{
  "num_hidden_layers": 24,
  "hidden_size": 192,
  "num_attention_heads": 3,
  "num_key_value_heads": 3,
  "head_dim": 64,
  "intermediate_size": 960,
  "vocab_size": 4096,
  "hidden_act": "squared_relu",
  "norm": "rmsnorm",
  "norm_place": "pre",
  "norm_eps": 1e-06,
  "positions": "rope",
  "rope_theta": 10000.0,
  "rope_fraction": 1.0,
  "qk_norm": true,
  "attn_scale": 0.188,
  "bias": "none",
  "tie_word_embeddings": false,
  "parallel_block": false,
  "extras": ["local attention windows", "exclusive self-attention", "value embeddings", "hashed n-gram embeddings", "a smear gate", "an embedding shortcut", "skips across layers", "capped logits"],
  "init": "uniform",
  "init_std_qkv": 0.0805,
  "init_std_o": 0.0,
  "init_std_up": 0.0805,
  "init_std_down": 0.0,
  "optimizer": "adam_variant",
  "learning_rate": 0.00189,
  "beta1": 0.95,
  "beta2": 0.98,
  "weight_decay": 0.15,
  "lr_head": 0.00522,
  "max_grad_norm": 0.5,
  "warmup_steps": 202,
  "schedule": "wsd",
  "decay_fraction": 1.0,
  "decay_shape": "sqrt",
  "final_lr_fraction": 0.0,
  "batch_tokens": [32768, 65536, 98304],
  "max_seq_len": 512,
  "doc_mask": true,
  "train_tokens": 291500000,
  "max_steps": 4865,
  "dataset": "wikipedia_en"
}
Each number is 50 + 12 x the weight over its row's rms, rounded and kept within 0 to 99. Layers, rows and columns count from 0. The size before them is the row's rms in percent of the matrix's.

# o: layer 3 attention output (transposed), 192x192, rms 0.0508, rows 155-172, columns 0-191
# v: layer 3 attention value, 192x192, rms 0.0729, rows 156-173, columns 0-191
o155 101:65 75 53 49 37 52 64 44 69 22 53 52 33 40 37 47 56 48 46 62 43 86 25 21 67 49 42 35 62 49 70 53 38 75 53 58 54 35 43 54 51 40 70 40 47 62 49 63 36 52 61 36 52 53 39 45 60 67 30 66 47 53 17 71 45 56 48 72 50 45 57 47 29 57 40 43 70 54 38 43 71 47 46 47 65 69 51 61 52 55 48 35 55 77 41 37 47 50 61 53 54 42 47 65 45 49 46 56 17 39 28 47 40 65 62 49 51 43 51 55 54 49 46 44 63 69 44 51 48 56 69 63 63 55 69 51 52 50 32 54 71 45 59 47 47 30 51 46 46 55 57 37 54 60 45 52 58 75 65 47 61 54 58 48 46 67 46 56 53 47 51 50 27 56 54 41 55 47 45 51 39 50 57 51 48 58 89 59 56 30 60 50
v156 097:50 35 66 54 62 51 56 32 53 43 39 59 66 62 57 34 46 59 64 35 31 40 42 47 45 56 32 22 36 61 36 47 50 47 52 45 41 65 43 52 39 53 30 66 45 50 51 57 30 45 68 48 44 58 36 43 35 43 56 75 36 56 53 46 54 48 39 55 73 47 33 46 42 31 60 28 65 35 58 45 54 42 39 45 21 49 25 63 53 33 46 43 35 57 48 61 51 47 39 60 63 71 49 49 43 34 67 45 50 42 58 32 68 43 60 49 37 36 27 43 45 38 57 46 56 43 50 55 27 44 46 38 55 53 54 36 54 61 55 61 63 43 45 44 69 73 75 62 37 36 47 64 21 41 69 47 45 36 48 73 42 59 44 45 69 61 43 47 43 70 69 24 64 46 57 63 54 56 60 59 56 57 36 47 54 53 48 57 68 18 42 57
o156 099:42 43 46 47 43 67 55 52 67 43 63 34 87 68 38 50 34 56 61 46 49 39 43 80 58 48 54 58 33 43 46 66 41 36 70 27 56 52 47 37 61 60 47 44 50 64 47 46 41 54 66 69 48 41 55 58 52 34 55 34 41 55 50 45 52 53 47 43 48 41 37 60 37 29 36 46 36 49 64 45 49 46 51 62 50 44 29 50 60 55 59 55 60 77 46 51 45 46 24 58 36 47 64 37 63 34 54 34 55 54 54 29 86 57 55 61 49 50 48 50 58 44 35 64 45 49 51 43 51 58 38 30 26 51 47 38 43 64 62 76 72 39 59 37 66 66 68 51 42 52 46 37 32 42 39 50 14 27 45 44 52 67 38 43 53 42 36 25 55 54 59 47 52 52 33 46 38 59 49 42 64 46 52 64 37 51 36 65 68 36 50 33
v157 088:23 47 19 49 45 41 67 34 54 64 45 41 55 62 74 44 24 42 48 58 39 40 61 43 34 30 62 37 45 49 56 59 37 64 64 29 47 49 53 38 47 55 66 58 53 51 50 60 55 25 50 58 56 44 68 46 31 49 45 58 50 64 65 44 59 65 35 37 55 62 77 67 71 63 35 61 36 32 55 57 50 49 58 34 44 55 51 50 45 36 59 50 45 46 64 44 61 51 65 45 46 46 46 53 46 29 58 45 64 41 53 36 37 58 51 55 29 42 74 37 39 43 68 45 47 44 56 72 53 37 69 42 55 72 66 58 67 47 68 69 53 34 42 37 50 53 68 51 48 59 62 50 30 59 35 52 40 57 44 62 48 31 53 71 39 46 48 49 60 43 50 67 57 62 36 48 63 27 52 46 40 66 59 51 69 75 57 69 73 53 45 69
o157 087:41 54 42 33 52 43 51 47 35 56 68 27 51 45 68 54 49 50 36 64 33 39 60 30 45 49 62 48 46 54 79 33 29 59 42 47 50 45 52 51 50 51 40 40 73 53 68 33 62 42 40 44 48 53 50 51 52 48 41 50 54 84 73 56 54 46 58 44 58 57 57 63 71 60 35 69 56 60 52 53 43 65 63 43 48 55 41 36 29 54 40 40 67 47 47 47 52 34 47 52 78 50 39 62 49 35 57 42 54 34 58 49 22 53 34 66 24 63 51 36 26 58 79 41 51 50 47 50 38 37 63 28 63 57 71 55 52 45 59 41 40 58 58 35 64 48 57 34 49 53 85 35 40 42 60 48 60 56 35 65 55 43 51 78 50 51 53 68 52 40 34 74 56 65 44 57 38 47 56 47 30 50 46 44 53 50 34 72 52 30 60 55
v158 085:43 69 48 49 42 63 59 34 51 46 49 54 37 44 39 42 48 61 57 51 50 73 54 73 74 49 38 61 63 53 55 65 60 70 55 59 62 67 48 53 45 61 39 64 32 43 65 47 51 47 52 26 64 56 49 33 65 63 50 35 53 46 45 70 70 44 45 47 40 38 68 75 50 57 48 51 28 52 58 66 52 57 37 49 70 61 57 62 74 47 41 60 54 77 56 61 49 51 56 35 47 54 73 38 51 60 53 44 43 54 50 32 50 35 51 41 56 61 37 64 41 61 49 58 44 45 44 59 75 55 52 48 61 42 55 39 48 39 57 36 67 17 38 54 37 32 39 32 78 56 69 27 22 61 45 41 43 63 41 32 70 49 41 54 44 79 62 42 57 37 63 32 38 69 32 43 50 57 54 41 66 46 50 34 57 42 49 45 38 35 43 61
o158 098:72 58 46 60 54 39 45 28 44 58 44 53 31 38 44 47 72 48 47 63 41 70 52 47 41 52 42 40 50 51 29 56 53 71 49 51 41 62 37 39 36 40 59 73 45 51 58 57 45 51 30 38 54 63 65 59 55 59 20 43 46 46 41 61 52 50 44 32 54 59 71 53 47 49 49 45 54 51 48 52 55 53 38 40 55 53 35 71 53 47 38 48 36 44 46 48 58 69 53 38 65 51 66 41 64 54 43 49 64 44 35 51 06 55 33 42 82 46 54 46 44 24 78 60 43 52 33 50 70 47 39 59 52 55 56 47 61 51 59 11 52 53 49 67 43 29 39 38 51 60 64 35 42 70 29 53 74 73 54 50 61 42 61 45 42 75 59 51 62 79 51 41 46 48 48 39 45 56 43 50 58 48 54 43 42 48 52 40 30 55 75 62
v159 102:45 67 32 37 58 44 45 41 44 55 34 45 49 65 43 37 52 58 54 42 58 30 42 66 66 64 33 38 34 49 40 41 53 52 50 44 29 38 69 54 30 63 51 59 54 32 38 45 52 63 54 39 61 56 55 54 45 66 65 54 47 73 60 39 61 42 31 56 58 49 58 32 48 34 37 31 65 54 44 42 61 58 59 64 33 70 54 38 34 31 65 50 44 29 46 50 59 47 32 62 65 41 23 53 39 49 27 42 38 62 58 51 51 53 48 67 20 55 41 55 28 44 72 71 43 47 55 33 64 64 36 49 37 47 42 45 65 56 56 64 50 62 58 43 34 53 43 58 51 53 55 74 49 52 47 48 40 31 43 63 62 57 33 56 72 37 62 34 59 55 40 36 40 32 59 39 55 45 34 45 47 56 65 49 76 54 26 65 80 53 48 55
o159 089:47 63 57 58 44 72 43 53 69 31 52 47 65 53 31 53 51 57 43 45 67 44 28 70 71 51 59 54 51 36 59 38 47 38 83 47 59 35 57 55 57 68 68 55 52 45 55 70 46 46 66 52 42 56 53 57 54 50 50 50 49 57 50 56 59 47 38 50 47 48 37 36 46 63 59 44 58 59 37 58 64 37 28 62 30 65 50 39 51 57 65 41 59 64 64 45 46 27 44 60 44 17 43 48 44 51 52 41 26 47 40 47 64 44 52 49 22 50 42 54 51 61 50 58 38 70 42 27 59 54 40 37 60 34 43 43 47 59 54 68 42 54 55 19 73 69 46 62 58 39 59 69 37 60 36 56 46 31 52 28 66 42 39 50 75 32 48 50 39 35 43 55 54 43 36 30 52 54 37 43 51 50 66 50 47 48 42 55 92 31 40 36
v160 094:25 61 50 37 66 51 48 40 61 68 39 55 38 41 68 55 35 63 48 39 34 73 51 50 33 66 65 26 42 56 55 77 38 62 45 41 66 59 58 55 72 60 34 72 47 56 46 54 62 39 46 48 69 50 64 37 51 41 59 60 44 68 71 47 65 40 66 47 64 54 52 57 40 61 63 56 32 37 55 36 50 44 53 73 64 57 62 58 44 49 39 40 71 60 58 55 59 71 23 61 66 48 53 58 23 51 31 63 41 52 51 66 58 42 34 51 34 47 29 29 43 64 36 41 60 47 57 74 42 45 50 39 42 46 22 40 55 53 41 42 75 48 60 61 46 62 55 58 56 57 51 65 45 32 66 70 62 59 52 58 56 38 49 36 50 67 52 49 62 65 51 43 52 57 46 65 61 52 41 39 53 42 27 36 48 34 37 39 55 57 64 56
o160 079:60 47 39 37 56 46 41 50 64 67 63 50 58 51 57 50 15 51 64 26 25 51 60 62 43 54 64 51 40 64 58 49 47 33 58 36 41 65 65 38 45 50 46 56 65 50 64 33 43 56 38 49 61 59 66 55 49 50 45 41 42 68 59 46 55 50 65 31 46 60 27 72 62 47 44 60 38 48 75 40 47 37 64 57 54 43 33 57 47 56 66 43 57 46 44 58 62 61 07 47 56 58 62 46 39 47 46 55 47 43 67 72 47 57 32 63 33 38 54 37 44 77 62 68 40 68 47 57 53 44 50 33 39 44 64 36 43 55 58 62 66 45 59 38 34 42 45 35 52 57 48 44 46 43 49 60 46 50 61 53 66 53 46 60 52 38 39 71 61 52 60 48 50 54 30 45 36 79 65 28 46 45 33 42 34 48 45 74 50 89 56 42
v161 083:66 48 53 42 28 48 51 50 55 63 56 60 40 35 34 57 36 35 46 68 68 31 52 31 44 43 53 62 51 52 68 46 32 66 42 38 55 43 82 58 43 63 46 22 47 51 45 36 54 54 61 45 63 50 52 71 40 42 63 49 57 67 56 49 47 58 53 61 39 69 34 53 60 31 49 32 57 45 63 39 54 77 63 75 40 58 71 50 44 56 34 47 59 50 47 31 69 47 69 65 36 63 47 53 37 49 31 61 55 45 49 41 57 50 38 57 37 50 31 41 61 47 62 44 40 63 43 49 65 58 42 63 55 57 46 42 48 54 31 57 58 25 47 38 37 57 37 60 42 39 51 52 72 67 69 78 47 32 38 27 56 55 42 66 70 54 37 48 59 47 45 61 26 49 58 49 57 59 33 33 51 44 36 35 70 52 61 72 70 39 42 51
o161 088:49 77 50 25 42 53 62 56 46 66 40 57 44 50 38 69 39 53 35 53 68 49 39 42 56 41 53 70 63 67 66 38 47 43 68 50 60 23 48 35 37 66 49 55 48 40 62 71 65 53 52 58 43 59 10 66 43 40 39 48 37 57 56 54 53 48 53 50 36 51 53 43 44 40 37 43 52 57 45 60 53 61 50 59 41 61 38 53 60 74 62 39 63 65 55 45 44 35 59 66 58 53 46 70 47 12 49 46 59 48 63 36 26 49 54 51 36 40 39 38 44 38 45 10 65 51 45 47 50 52 54 55 55 42 44 53 55 31 28 42 28 44 59 38 37 43 57 53 39 42 49 47 42 57 52 57 43 40 46 37 70 58 34 50 53 41 59 65 47 35 41 63 51 48 38 18 60 45 30 39 54 54 54 33 53 47 70 64 79 40 57 67
v162 096:46 38 61 61 36 41 78 72 52 60 48 51 38 36 49 84 60 60 34 47 69 56 60 56 48 32 32 50 56 45 70 27 60 68 47 46 38 42 44 50 55 30 44 23 67 53 26 53 77 59 73 61 48 33 48 37 68 58 40 33 60 49 32 50 44 52 58 47 47 40 58 52 47 52 33 54 63 46 60 75 39 43 46 39 45 44 29 47 46 49 31 38 48 57 52 59 48 72 41 40 37 39 55 37 42 37 40 59 36 62 56 30 35 46 62 59 32 64 62 46 62 66 52 40 61 59 56 44 62 39 34 59 49 59 34 38 41 60 36 52 38 53 60 50 49 56 65 72 33 45 36 72 53 57 75 46 75 68 41 38 60 51 43 36 42 41 34 58 58 50 65 69 45 43 64 38 51 37 51 54 68 62 50 44 56 53 57 55 45 52 34 48
o162 093:49 55 57 58 33 54 71 48 49 29 49 62 47 51 38 75 50 75 38 63 61 54 49 47 59 34 43 53 54 44 74 57 55 45 44 70 47 10 57 51 41 49 54 40 60 62 36 65 62 52 77 55 61 49 23 54 43 54 56 56 35 31 44 66 54 48 33 64 52 56 46 58 33 46 39 40 66 49 59 71 31 41 43 41 67 54 28 48 48 42 45 36 37 68 45 46 30 73 79 65 46 44 64 58 53 52 49 51 35 62 53 48 63 53 46 43 40 48 48 53 66 44 31 29 60 79 50 38 37 42 39 52 49 46 58 40 42 47 51 55 33 52 62 53 39 46 66 50 46 35 36 68 62 69 58 52 59 59 43 51 47 64 69 19 55 41 44 58 56 36 59 58 46 27 71 56 42 44 46 62 72 64 46 54 57 65 70 54 62 44 61 55
v163 097:36 39 50 41 55 41 68 48 56 52 40 61 57 36 63 39 62 54 60 43 54 35 51 58 63 58 68 71 35 56 70 62 55 40 55 77 62 32 78 41 53 40 59 57 36 37 56 44 63 54 66 69 51 62 66 45 56 43 43 49 50 57 42 39 40 63 49 42 58 46 62 37 47 76 62 47 58 75 69 57 48 66 54 58 47 36 79 57 70 65 53 52 52 56 63 63 52 62 60 35 50 59 41 52 37 64 40 42 36 64 43 50 45 47 59 34 48 49 57 79 28 63 54 43 45 50 53 36 51 34 49 52 43 61 47 56 45 39 50 49 64 27 55 36 60 41 36 36 54 46 50 60 79 36 81 50 20 40 56 63 40 52 38 50 49 37 62 38 64 50 27 73 35 31 43 35 57 35 46 51 63 33 31 41 49 35 47 40 59 59 61 57
o163 094:43 53 51 36 31 56 62 58 42 72 43 64 45 31 59 41 61 52 54 30 46 19 72 54 38 54 54 68 43 41 60 47 55 50 49 52 33 34 56 53 42 37 56 58 31 42 29 38 37 44 60 57 31 62 77 60 52 37 39 33 56 70 63 33 42 49 65 36 35 52 46 39 59 55 66 50 65 44 58 61 23 45 51 40 34 44 68 33 50 48 50 50 36 36 58 70 42 33 49 50 53 63 25 50 53 54 51 40 51 62 59 61 25 45 43 45 29 53 54 69 40 69 73 37 42 65 61 41 66 18 45 62 50 55 27 52 40 43 60 51 57 68 47 21 41 59 45 42 61 42 50 66 57 45 58 51 52 33 31 61 32 50 46 57 53 40 71 51 42 42 29 60 63 52 50 58 45 57 48 57 43 36 47 44 46 34 38 54 47 67 29 57
v164 093:41 48 54 57 44 63 34 77 58 54 52 45 62 34 48 59 55 48 69 64 43 33 42 73 50 54 27 37 54 42 50 53 62 39 57 64 49 58 38 48 41 31 52 30 53 65 62 64 49 61 77 34 45 45 71 38 55 45 63 51 51 39 53 68 16 55 54 40 42 28 36 48 57 56 65 53 56 32 29 59 54 39 56 63 55 51 50 66 59 61 39 31 66 46 43 61 66 39 57 59 60 31 54 46 46 65 58 59 52 58 39 61 42 48 54 38 30 45 38 74 62 33 76 32 43 59 52 33 42 60 58 59 33 46 47 60 48 78 67 35 60 30 58 60 47 65 70 67 34 50 61 57 46 47 38 40 42 46 52 41 52 41 43 54 45 49 59 57 52 59 61 48 26 38 51 44 50 76 57 56 73 29 62 53 73 53 35 41 58 46 39 39
o164 103:45 41 50 43 49 56 54 46 66 65 41 67 33 51 40 38 62 62 53 53 59 39 38 60 45 47 30 43 57 47 37 60 51 41 53 63 66 34 51 54 39 39 64 49 43 60 47 80 56 62 55 64 45 62 54 58 50 59 56 63 62 40 54 69 42 69 27 57 53 43 50 48 36 66 57 46 64 57 09 53 50 58 45 34 47 64 66 59 57 47 27 42 39 53 58 57 44 59 52 54 52 19 46 49 59 64 63 51 34 45 49 34 49 50 72 34 30 44 63 55 59 54 49 42 51 65 51 42 35 67 37 57 50 49 63 58 45 79 81 21 44 45 35 44 63 58 66 67 21 37 51 32 68 84 45 51 58 57 50 33 40 65 48 27 47 53 45 39 49 53 39 51 40 50 70 41 51 62 36 49 69 37 58 38 56 42 62 45 48 31 55 47
v165 094:48 51 48 39 50 41 75 28 58 41 26 32 64 48 54 49 38 51 45 34 41 46 54 60 31 28 74 47 57 53 38 55 38 49 67 56 52 66 46 65 64 75 55 33 70 58 55 70 39 38 41 35 38 31 43 38 45 62 40 53 49 28 64 39 33 41 42 53 64 65 36 40 37 63 37 51 39 38 59 36 41 55 42 66 78 59 43 53 42 49 35 64 50 42 29 42 44 51 38 55 37 47 55 35 41 50 60 72 59 43 49 71 62 49 59 51 68 36 42 47 56 42 30 46 50 40 56 53 64 37 59 41 56 45 39 39 74 43 59 69 35 65 59 48 66 57 30 33 34 66 55 43 62 38 36 62 53 46 53 60 57 52 58 66 55 61 61 50 33 58 61 46 62 50 53 40 64 46 42 47 41 37 33 50 38 77 66 32 27 32 61 54
o165 093:55 39 49 52 58 22 51 55 48 48 43 57 62 56 69 47 48 41 45 43 31 51 60 32 38 49 66 41 67 45 53 61 32 55 65 42 46 66 39 57 47 46 50 36 71 54 74 58 49 51 47 40 43 31 44 44 12 59 49 64 55 44 40 34 46 50 46 50 37 75 65 51 35 47 48 47 37 59 66 39 35 62 45 56 76 41 63 46 54 51 42 50 43 41 55 36 42 51 36 54 36 41 38 41 46 36 61 61 53 32 61 63 61 62 87 48 86 50 46 24 50 44 25 57 47 38 42 71 35 33 58 50 50 49 53 69 67 40 58 64 32 45 55 49 67 39 44 44 47 77 62 37 39 24 54 39 60 37 59 61 55 51 37 53 43 60 50 57 51 36 46 44 60 57 38 49 56 44 56 53 45 53 16 55 75 52 69 53 36 46 52 61
v166 087:68 65 33 51 44 60 49 56 55 48 51 64 38 62 49 38 70 55 63 25 50 40 58 63 68 57 54 49 50 56 45 44 57 31 37 62 31 40 40 47 56 44 39 49 51 51 40 35 36 76 17 65 34 44 43 64 32 53 58 55 51 41 63 31 49 39 62 48 37 56 65 37 48 56 57 53 49 59 40 25 64 65 44 40 46 42 68 44 51 55 40 75 38 55 41 26 38 29 67 52 42 51 29 32 69 69 58 47 64 55 49 64 32 49 38 34 60 63 35 59 43 57 61 41 62 43 42 40 65 37 27 67 58 53 46 43 57 35 38 56 58 74 45 61 47 46 43 36 53 62 55 36 48 42 38 46 60 32 50 25 35 52 60 68 34 60 45 58 41 61 29 61 45 31 46 26 61 54 53 42 58 35 55 44 52 31 31 37 39 37 62 55
o166 084:67 37 58 73 31 49 34 49 45 49 53 52 42 51 55 57 64 34 62 27 60 59 46 54 50 65 51 52 56 65 31 61 62 48 59 50 40 60 44 61 50 57 60 47 40 54 52 41 64 70 57 50 35 39 46 55 39 58 50 38 48 42 43 32 61 49 57 47 47 62 71 25 62 31 68 50 50 42 52 36 63 54 43 57 39 57 93 49 79 57 42 66 52 42 65 51 50 40 73 63 54 49 32 39 68 51 32 44 41 51 50 71 62 36 54 46 62 44 50 59 57 39 66 52 60 25 47 54 73 52 33 62 30 35 51 35 72 48 35 75 73 52 62 52 52 46 25 44 58 47 56 50 52 31 39 46 54 32 52 32 48 49 42 55 53 54 35 48 49 54 37 50 44 44 55 66 71 25 46 60 35 56 72 40 50 51 58 25 31 58 33 47
v167 095:59 51 68 75 55 37 63 66 56 30 32 51 64 35 47 29 39 39 61 39 43 54 57 72 38 46 37 42 55 64 48 50 80 67 41 41 38 47 50 51 47 45 32 53 55 69 37 56 66 33 46 61 54 41 64 47 42 80 53 43 63 49 45 62 55 40 60 69 68 40 62 37 53 56 63 40 41 46 57 56 42 60 55 35 43 61 32 48 63 36 43 55 53 47 44 50 47 56 35 39 31 41 32 22 30 67 37 60 37 33 37 61 70 51 67 55 58 54 44 44 35 34 44 62 62 61 52 61 48 56 56 57 51 47 47 40 41 44 39 55 48 58 59 28 39 29 37 49 30 64 58 44 40 50 33 49 51 53 62 71 65 76 39 59 62 42 32 30 44 42 53 34 45 29 52 40 29 58 41 38 65 41 37 65 63 70 44 64 50 56 64 63
o167 083:51 51 63 63 34 41 59 46 87 33 57 59 52 52 55 71 41 40 50 34 52 54 51 43 34 61 54 38 51 50 65 73 49 56 39 37 59 55 65 26 58 50 58 49 38 68 52 59 37 53 53 61 49 39 36 52 48 58 39 38 53 59 59 48 42 27 47 62 39 54 58 60 23 54 50 55 59 35 61 56 64 56 56 38 58 60 41 48 60 45 45 43 37 48 55 49 13 70 34 56 36 38 44 40 49 51 64 62 37 25 40 67 61 57 55 45 52 47 43 44 37 47 57 64 48 68 38 48 42 62 42 57 56 54 57 42 62 47 39 44 62 50 40 47 52 25 62 49 44 64 53 28 28 43 41 37 57 35 82 65 46 65 54 45 36 56 61 68 58 45 42 61 42 54 70 34 67 55 51 16 55 59 53 45 75 59 90 63 50 54 45 33
v168 090:59 49 40 64 72 37 26 36 32 63 44 51 63 53 63 58 54 31 60 64 71 48 63 64 45 57 45 70 53 32 40 61 46 46 37 51 42 49 40 44 73 41 45 80 71 55 40 34 56 43 48 46 48 49 44 52 63 56 71 47 63 57 51 38 28 53 68 63 61 36 55 56 58 68 60 72 44 42 70 49 34 50 33 52 57 54 52 26 41 66 45 58 62 51 43 47 46 53 41 26 54 60 30 52 57 45 58 47 34 33 46 48 36 64 77 48 66 66 33 60 46 29 53 60 46 37 45 61 25 52 42 71 42 35 45 51 44 52 52 70 59 35 71 49 67 33 39 60 63 51 41 58 61 43 28 33 54 68 41 54 63 54 39 44 65 76 51 66 36 55 60 44 66 60 62 39 65 49 57 58 43 43 52 49 38 53 50 36 40 63 56 36
o168 089:46 49 66 51 44 55 33 42 65 80 55 66 61 40 67 44 61 34 64 54 30 60 60 65 47 64 56 48 59 44 50 78 52 34 36 35 61 77 44 60 63 37 48 35 56 54 43 53 62 75 45 52 34 40 49 61 46 65 80 46 37 46 47 45 41 58 61 44 33 64 50 34 55 72 46 51 35 50 66 46 58 54 54 59 47 54 66 56 73 38 26 69 56 41 46 37 36 47 53 55 61 58 46 60 32 59 63 59 25 49 50 71 34 45 53 36 80 66 39 39 39 53 61 64 55 46 64 64 52 30 55 67 54 64 51 45 61 58 45 45 60 56 58 52 53 29 33 55 47 63 41 42 56 55 45 57 38 51 60 65 63 33 71 73 52 60 52 59 47 62 50 42 54 82 55 55 57 50 60 55 46 46 43 48 61 50 57 37 19 64 56 43
v169 098:49 45 47 49 64 51 76 38 48 48 57 33 55 56 62 36 45 66 51 47 53 56 39 62 33 73 40 57 38 65 52 54 69 56 56 50 69 68 44 80 29 41 33 41 37 48 61 34 44 55 48 40 54 55 52 48 37 54 49 52 47 61 46 50 47 36 47 66 43 47 58 51 30 41 54 56 47 48 57 52 48 55 63 43 64 62 65 35 57 35 78 55 59 56 42 48 46 60 31 48 24 38 41 35 60 66 49 46 50 44 39 51 39 62 46 57 60 64 75 41 37 58 54 51 49 33 60 73 45 62 41 27 64 62 16 56 30 20 45 70 45 58 38 36 44 40 29 38 45 57 50 42 34 72 35 36 48 67 50 56 59 52 52 36 35 65 59 57 41 47 52 55 26 29 51 32 44 26 45 59 70 54 39 54 34 60 41 33 31 44 59 59
o169 095:65 46 48 73 46 36 49 38 53 36 54 30 44 65 55 49 27 60 40 38 35 50 64 29 19 71 65 31 47 65 56 66 66 46 43 50 39 61 71 68 43 32 60 52 54 44 56 43 37 40 61 35 59 45 70 53 59 47 37 45 50 53 52 52 45 48 46 44 59 51 59 48 54 44 72 61 53 52 57 56 53 62 49 69 59 70 66 39 44 61 74 49 30 48 49 53 56 54 41 63 10 61 41 49 54 64 50 30 46 39 48 48 32 45 61 38 51 69 52 31 60 59 60 71 54 58 38 45 60 40 19 46 47 56 35 60 50 61 37 43 56 51 49 37 37 53 32 47 62 64 63 57 34 30 30 51 67 70 41 79 52 37 72 40 42 58 77 46 61 47 39 53 47 43 60 52 48 36 61 59 64 57 45 63 49 48 36 42 42 42 57 62
v170 101:36 48 26 62 58 62 27 48 38 67 47 54 54 69 68 51 55 49 31 33 58 26 44 54 67 46 67 47 37 50 47 78 47 33 35 60 42 48 41 54 37 63 25 60 40 44 44 46 31 63 49 50 34 52 31 62 42 44 49 55 33 65 64 40 73 58 58 61 50 51 56 36 67 68 49 58 63 70 43 44 38 54 41 60 30 50 59 51 73 59 58 38 40 60 51 48 41 58 69 36 51 48 53 49 67 58 55 57 37 51 53 49 41 54 26 41 33 32 46 87 18 63 54 50 61 38 64 52 59 48 38 54 58 61 38 32 48 31 35 44 53 51 53 48 39 40 67 49 65 64 51 61 35 45 67 69 40 33 62 49 48 34 48 39 39 42 51 39 47 53 57 46 55 42 62 55 70 59 55 54 46 49 45 55 31 30 61 56 77 26 52 44
o170 088:36 57 44 50 35 54 33 33 31 54 67 53 58 50 71 36 45 31 38 42 50 50 43 60 61 58 58 38 38 54 59 42 60 41 45 40 52 57 46 62 53 54 52 54 34 47 45 28 55 51 56 45 54 38 66 53 44 33 44 32 26 75 67 41 65 37 47 47 60 42 34 42 69 39 46 43 55 56 64 36 52 45 68 64 22 33 61 20 65 54 58 61 48 48 62 51 67 31 32 45 59 67 51 42 53 64 43 50 68 53 62 51 34 59 25 63 21 57 67 57 47 45 74 51 42 41 46 50 61 43 39 43 44 35 36 47 46 37 28 74 66 65 52 44 51 52 44 31 58 56 46 64 43 23 67 68 40 33 39 55 33 42 39 72 44 44 49 40 49 53 52 54 38 55 31 68 38 57 50 51 41 20 62 45 31 48 44 55 44 53 41 45
v171 094:55 57 43 58 69 52 22 59 44 50 60 72 49 55 44 44 32 33 40 42 36 43 64 42 44 68 59 34 68 42 81 31 40 54 43 35 66 38 56 38 62 42 41 49 49 57 64 47 34 45 58 67 46 67 50 49 52 46 62 53 58 28 45 54 75 61 67 73 72 33 49 53 41 60 35 45 27 34 36 62 69 38 89 48 50 59 38 55 59 52 43 55 46 43 50 82 31 66 35 70 61 71 48 53 43 45 48 44 34 60 51 32 50 46 49 54 48 35 41 66 62 43 36 57 47 66 64 58 32 48 56 32 49 46 52 44 62 71 47 54 49 46 39 39 42 58 59 72 46 66 57 59 46 42 42 48 63 45 62 45 47 37 43 63 67 23 57 48 46 51 45 47 59 58 34 33 52 49 35 52 59 66 68 60 51 49 67 50 60 44 64 48
o171 097:41 62 62 49 74 73 50 59 40 50 59 64 41 49 52 36 45 24 28 39 33 27 50 45 52 32 35 46 45 57 60 25 69 43 25 45 63 30 39 32 71 61 42 36 60 36 55 60 27 32 59 54 36 45 38 46 50 48 53 49 48 42 51 47 58 64 47 44 54 50 33 51 52 66 72 31 53 39 38 54 44 53 75 45 40 48 27 39 31 68 68 63 64 39 59 41 44 62 30 44 65 61 61 51 56 58 69 59 49 43 48 55 60 46 36 39 31 36 49 36 51 77 37 45 44 55 53 55 48 58 52 51 49 46 56 55 41 56 55 46 32 39 36 34 53 52 67 72 27 69 30 64 50 58 46 41 31 51 62 45 36 63 54 65 40 50 54 51 49 48 55 53 61 45 48 35 63 70 42 34 40 48 62 62 66 52 65 57 75 37 44 39
v172 095:30 60 45 31 57 32 53 45 32 71 61 48 45 43 58 61 22 72 64 57 29 74 37 34 30 44 56 59 37 49 41 56 46 58 62 28 70 43 62 52 44 48 49 72 50 54 37 53 34 53 21 48 65 54 41 59 47 49 46 53 61 70 60 36 44 43 45 42 41 61 51 49 53 62 45 50 44 43 62 35 25 61 41 56 35 62 60 50 56 37 48 71 47 48 61 45 69 44 74 52 57 62 31 71 50 41 65 45 36 59 52 66 69 71 60 76 35 61 59 35 41 39 43 54 67 51 31 47 45 69 50 35 44 46 38 32 68 29 45 28 41 54 49 49 60 65 59 43 39 70 18 61 41 38 44 43 55 34 53 59 30 44 48 56 57 51 43 52 64 43 52 51 46 43 57 37 52 53 41 33 30 51 36 57 49 62 52 47 44 41 63 49
o172 100:63 47 34 60 47 47 37 58 38 87 57 48 65 52 48 55 26 56 48 60 26 52 58 43 44 57 82 57 54 58 57 45 33 59 52 32 52 64 61 44 52 56 33 57 43 30 62 21 40 56 29 46 38 37 45 53 45 30 42 57 67 88 51 34 55 52 67 37 42 51 35 63 58 39 29 55 36 42 82 41 45 50 51 56 48 51 52 46 55 55 80 51 61 50 41 58 67 37 43 66 41 56 34 58 49 42 59 54 65 52 57 44 60 59 33 61 31 53 29 36 44 55 57 65 57 26 44 43 39 62 61 33 60 65 47 46 70 47 38 47 33 45 61 48 52 51 33 46 50 59 46 45 41 19 58 52 31 29 50 57 54 54 48 70 63 59 52 49 65 21 46 62 42 50 53 46 53 52 51 63 40 55 40 51 43 64 42 64 55 56 41 43
v173 095:34 49 21 42 52 68 24 57 49 58 48 72 39 36 40 48 38 34 68 35 44 66 35 34 48 28 59 38 64 56 41 60 34 35 49 65 67 49 45 35 45 35 28 71 62 53 66 35 56 35 49 37 42 60 33 35 53 54 37 65 39 59 42 43 52 40 35 46 55 49 49 75 63 73 56 38 28 55 45 36 48 31 47 53 48 61 52 49 64 49 45 59 37 67 36 35 54 41 43 57 62 38 39 48 49 36 41 66 47 52 37 45 65 44 71 68 50 52 44 58 53 37 48 37 70 57 66 65 46 49 61 36 37 52 51 58 39 60 60 44 38 49 52 55 57 67 67 29 63 48 57 29 58 51 58 62 52 48 50 58 42 34 55 65 49 81 33 47 48 68 67 49 48 63 45 65 34 36 55 34 37 36 62 39 34 59 36 51 62 68 41 40